python train.py --tie_word_embeddings=true --train_tokens=156000000 --dataset="wikipedia_en"
Each number is 128 + 32 x the weight over its row's rms, rounded and kept within 0 to 255. Layers, rows and columns count from 0. Numbers have three digits each. The size before them is the row's rms in percent of the matrix's.

# layer 4 attention value, 128x128, rms 0.124, rows 0-127, columns 32-63
096:112159122167057141159137113188107118130118083129108157070185131093127142084159116140141146112156
121:121157172148095115059064115134144077129127094095132023101106064124090137113099129136148176093141
135:141167118109180129134116132129151094152129133092145113063083126198071117111134155123139098147194
119:146131111165074190143134155138159141113197081106176139093114149182141170065151122142042129079198
124:140108126072107064138054139158124138177105090140070117112146091127140148094136164159157133070169
113:114163101128155136089187170116072131119191161127118126133183150167149102155129129136152128116082
117:133108112124095172226155130159102172149117141159122132159163141091156134147115088101105104138071
104:106102111135082125167059123112134081126072151152169085070189103115130077173126150126193144128156
114:115136171152181124112127148113132103105098141160113171107108166135131148178155171105091106186066
113:120116133143088078186158157167133150129082090146100133198159114095119165094192092146155163156158
106:108197127149187108155135118099128160113091084136097089085168120109123120106172131145138152096136
115:131097084080193087183155143108097153105161163137134145112130182126146131153183140145152088136157
111:113105104108109101175184091122097180139173129150119139153213181082165135120112133128193168085076
124:148186145167102180112120146142077087167184119114118128082126115142129122111124145138121162067153
122:105121123110182107147168134110092177076186128155143081185186188170172145148102126117142147120100
126:129124064177133147178185158158135114109096080145088151118135092116106169124162152148129080165171
111:137138117147187169156160114060120161063197120121106173141066190141140131120129100118112096129115
118:158161121167147107147127106133074122135132110139111167040100154126110123130151121110152112166139
103:122195172146105170143068158104159072084093063130135078043126158133135161117138123144119154138157
118:127158147182145129123041103146166076147121129104121054098108155155085075129140153141124148173159
121:132139218177142130051133114173155101119133108122133140070109154099110123087135122155128142129114
118:139183130209067169112086094095134082117159124081124117030098112103103088111096123092128144129170
131:139168154105128153139172115188152090152082093110103136116071144150130144130142123141164139145136
119:131095075187123183089177128127098098098155155133141131221075121092112110135115075134144112114127
115:132138094093134140146199195058138131097168124140124064159090153091128137134120118135147120095114
122:124168162148093095100142120115095119086155126143186153163163116144136103124107109088190181131042
107:133109098115091109144086039156069127094104116124169141199101099123085124120112125111137151087156
112:134194136164148145202105187088168149089149113146142127133141172113164129138185143113166125132099
131:125101118172130105155196126171094165109170118160097183170165093127178135086130116123192145086168
113:133138102191145176173134092092109135049119158144154176158097149096073077156146155112108116151108
102:100144127111186098198132169104084097113119127141178166157120132152120086141113120075196095072051
106:114086125060120151122163147158171139151126116123141148145145146065126115145106116098097093120060
097:152134168097096118166072109101116115131174137085133082139171086085170110124121144111120169128168
095:139070150096128157116167075148110108115121142122134049202116143098143116101101130126152090192161
092:157094116152133165072137125149125117077173201093102126191183151122113142102110142095123115136139
088:154148168106166131105126182141180105113135173139136123143180143150169187159147102137116151065150
115:105147101104119062133133057112137137118143134115126138102147125071117088117177133145106119157123
089:141093160162110130162084197123134165126151121135139150140119055135128141158190095120173130208138
082:135134165155057130141099160094143099139133092134176201125134155078153139194179089145117151110136
095:139174106110143119124120172123152068118110202120134145156123098170159125164171117122124120162142
082:170062158136144157154155122128108147148120082117152138147108120122183138158117096125141181125123
102:131068154202095163115101115156102072073097111159143134167128153068163143152145117119119161123097
098:103147128176084091115166097125131127119109129088148125099128093103108077117141140173129174107134
098:141085175133124144079120141092087102125147092113167129167120157120081111168141144156120145191083
089:118097147126134147126129099129209110155140092121123146154139158137102128110141160156107146078111
093:132117163130108117131169135129106153084150169092129109104138139122116148146198114129150112155159
090:139132139119162114184162133121175170133206175122139180114145115071141169157171134102126181112137
087:124154170104103116159069168090148126115129075118172161126147147109169139142125114144116142131126
099:107119119119190133099113161101090130134087151137069080076164148118051088116088150128122144081079
092:127109129150101163098094159124126112138128091120154156192103103126086114147134152160134160172125
079:126202138140157111116212134116147105169105177141126118109111154179135165131070135137088118049199
086:122208125142080133148104152170080113143138141096095204181147158111119134123126146145175162135180
091:153113078157108122133122151143185140138098148098148165118148110100147160140139174158160141046134
081:130060068111173122115155159062123117177118084145160173161153151129118116140122114162137169185122
103:138072124162165175134197099095129148144129119115099146107144140159152141091137118110130090122122
088:123210118091141127163095059157158131131128168128107097127120083073124137156149154105148156099128
106:134155148102117097181116071145172141087172159101175134146168081067158146142186111104140139189137
094:118109070178206126117217204170173119083101154134059100117086114124122173081150128143174092133125
100:113181132140142098114133174185146093154129167103123117103117077144176177156145119084140153114187
085:161106207136120140145097128114097152126146159133183121169126131114147149129117064076095127189144
097:117096077141174148108154117103095149149145177147096058109107079156062108111089155131161069170124
094:118103121184144196105137170116111122080100087102107145130117106129133145168130145142170176104061
078:163079139112141183080119078114132096082131162136144099206140186063126123147155106112118121100140
093:133117134121143109126114145133126155140167132150162112094115071107148133153119129098159083201119
086:125181081138092080190099135148117155133084060129113174127163150126086113103099130133149153126123
077:110139103094087138150177185141156143136069079143107109151100112118146133116069155151123126071096
087:100204160107126067141164168110086125142136108121156116075168108162165118084110104131174130111170
082:122102136105111089067130168124082110090129128121111126103116149148119064162116104139086112091033
070:140110210100155143155125059143140130159163158129195108134137099079130121142132132120088132170077
076:135141143130104113116120061133088131154146123113156180118154098082090061126123152138126128141155
092:155021134088135086144110096168138098147128144143109121149088138122110138172090118106071089164046
073:149113247155153119156108087135121184130146109129208158141142141133130129173136140129099112148018
076:094203132157134091117103108067120142165049073136132118156132149161096149105119125151163183186170
077:186137113145116142152069100170172140098179140158150169170141172116099078112066138135132128122068
067:135176134096147129136168138161171161113070085164148148113120119139111122177116138113121114152164
081:177102169157147093103101118166101118101103187138098184073115165117132159149135120091083056147102
089:155061116173113077102097137126137107096129169128114188188139131149105114072087115141155118167155
089:120153122132163160081132168077094098108152125159134068036159150127159157120148110132151142119121
097:123149136133133096150131110103050149167153082083153122122123057114104049101183140154063146155174
085:106149140141049119093110176085091104100116093092080084157141133110133080087157114138119155161141
087:125188136179072132121103075151128136105141120145128116082209177143158128149135145150145163093128
090:137091171147127137143129059087097129141214149087162128097121086107112097114157099115074140162153
081:094171141153127120122167120103091082171123237115108159181181109114103128107123120103081103166155
079:117050084152149126177098040130129112118184137133095127159197130087084078096132137110159185155164
085:126107109153149197171143061123163145123129108118158090148137104135148120148137108136129170110171
080:134180097084121138064133160187150130117063098140055110141129153125143134167073151143192139135136
081:134093065162153147126166158130185127087172155129088129128106160131177186128142112124174098106106
092:144072106129115181102138114185149170113157103149092137107121157063150148180082122117092109108087
074:130121114116157139107161195132185116103057165144073094168100165126148208160117157135194140153070
080:094148165166183149061205140138119128135102167160144165172094088123112139184122137138070114150134
089:130068161137132113136109098149096143135144103127118136118110089088130109133089120157077146164191
070:106113190130162122162143123104128172138109086139135100144125121100121146111167132116102103174068
080:125108137174152122086118074154120154074110186124112142157128170110116204143129122076156098189081
072:094114114066138083133125092119148122154149137148131142151157095159084118158151123140146072093046
076:140203102118167152146154191126166173151103110143113134145103115125188181192088127134134137117142
084:078178124156131159089193196098108088141099149139113143102163145142128108168102111083113131083068
095:115127088161107088114125103121126181093113100113130120145166102144177104116078111159168089073176
111:115174133146139134110219181140176138141140056157131133161092121181148163078134153117155189131107
101:146109114097118159124109157142133131160154117105181130210113184109060118090114143119154084169099
100:105071094140060143104136072105131136108137135113118208108167141173166124127116131129127130090111
099:127208133130138143136118144132146126181079142117112069154108091071145167151209087133137146085175
114:131188134149167127092113149157158064122162096137185121116136127106115093086130109109140203165152
101:118122095153122127111069120165101095109135107101201123118133145136148150145170116178111122111087
094:144169153172020107099137180150108137091103061114145085121141075152114164130133141158164153099137
106:128149122123123147110118139121139135190137172145112077077140090172072099141141136071171156139076
110:117079128159092162153159134161091116141059168147112107103117123122084179173134184118118099137143
105:123139184145124122095090172078104108097126112127149150121113172128105084141115078146160178171183
101:123157086120142136219166132187079152202124160118169138125121096188121138117130166101139061059097
091:105165090199129131145084125161074136129129044110140160152123122170113160067082144120109113151124
100:161152168154101082161107165121121137113106173108089148121112137094111189188167103125102113109183
103:153102134147175137128128158158178098087118165147127137097065136164190115123132103125135152139170
107:103115141179033096115142121107078100112102103192115103109213122194144116196126163173117168144160
109:125100118197083136201191099081141112089112150118127108200096139116137147166103132158090106091185
101:137144049091139171155115152150159224126153119099181119158123124141093178144156124109094104100103
107:125128132090150141147195146157164154168164133099094156108078106089105182088174134104151103084100
098:104111134093121122112170110053110156113101148147107114134183161077099118120134123119108128131105
105:118154087167072120112138202137081137126090080134164078125178116127138167066093129091103124125130
102:132056077116111161107107086133165105186164132094161128126151127159073103145171127142114163167078
112:136139117096172145111135149126193145092108159096098151067127116177088085073155115115121161075168
112:162138111096164190188131171161143130076135172114127158179096120065106134134148137103152108157114
108:134160121160077132115059082121087141056164089127127125211136149142142117148073139171129129163164
106:141105121105150161164118095179151167144036165094070107129150120084084120141141137126143074118101
115:142091115077164143124085141152099117211154131150161085076130175095103146125150158161102153163084
111:139100113138067166196132175156166127094133117136225136154168144143142163098139137123137077116096
104:103203109106117163113164140109096173182162104138187160118113104176186103143131111084110135115102
109:108098116141139121097090106140094151168114113116077109115129110127125111185179143117117142161136
110:146092119115116158155146204147163096158122153165216109113123150146096148137122139110110169131130
134:115173069099216111133117149178167146195150155128115128102096102119158151093171110102145109124108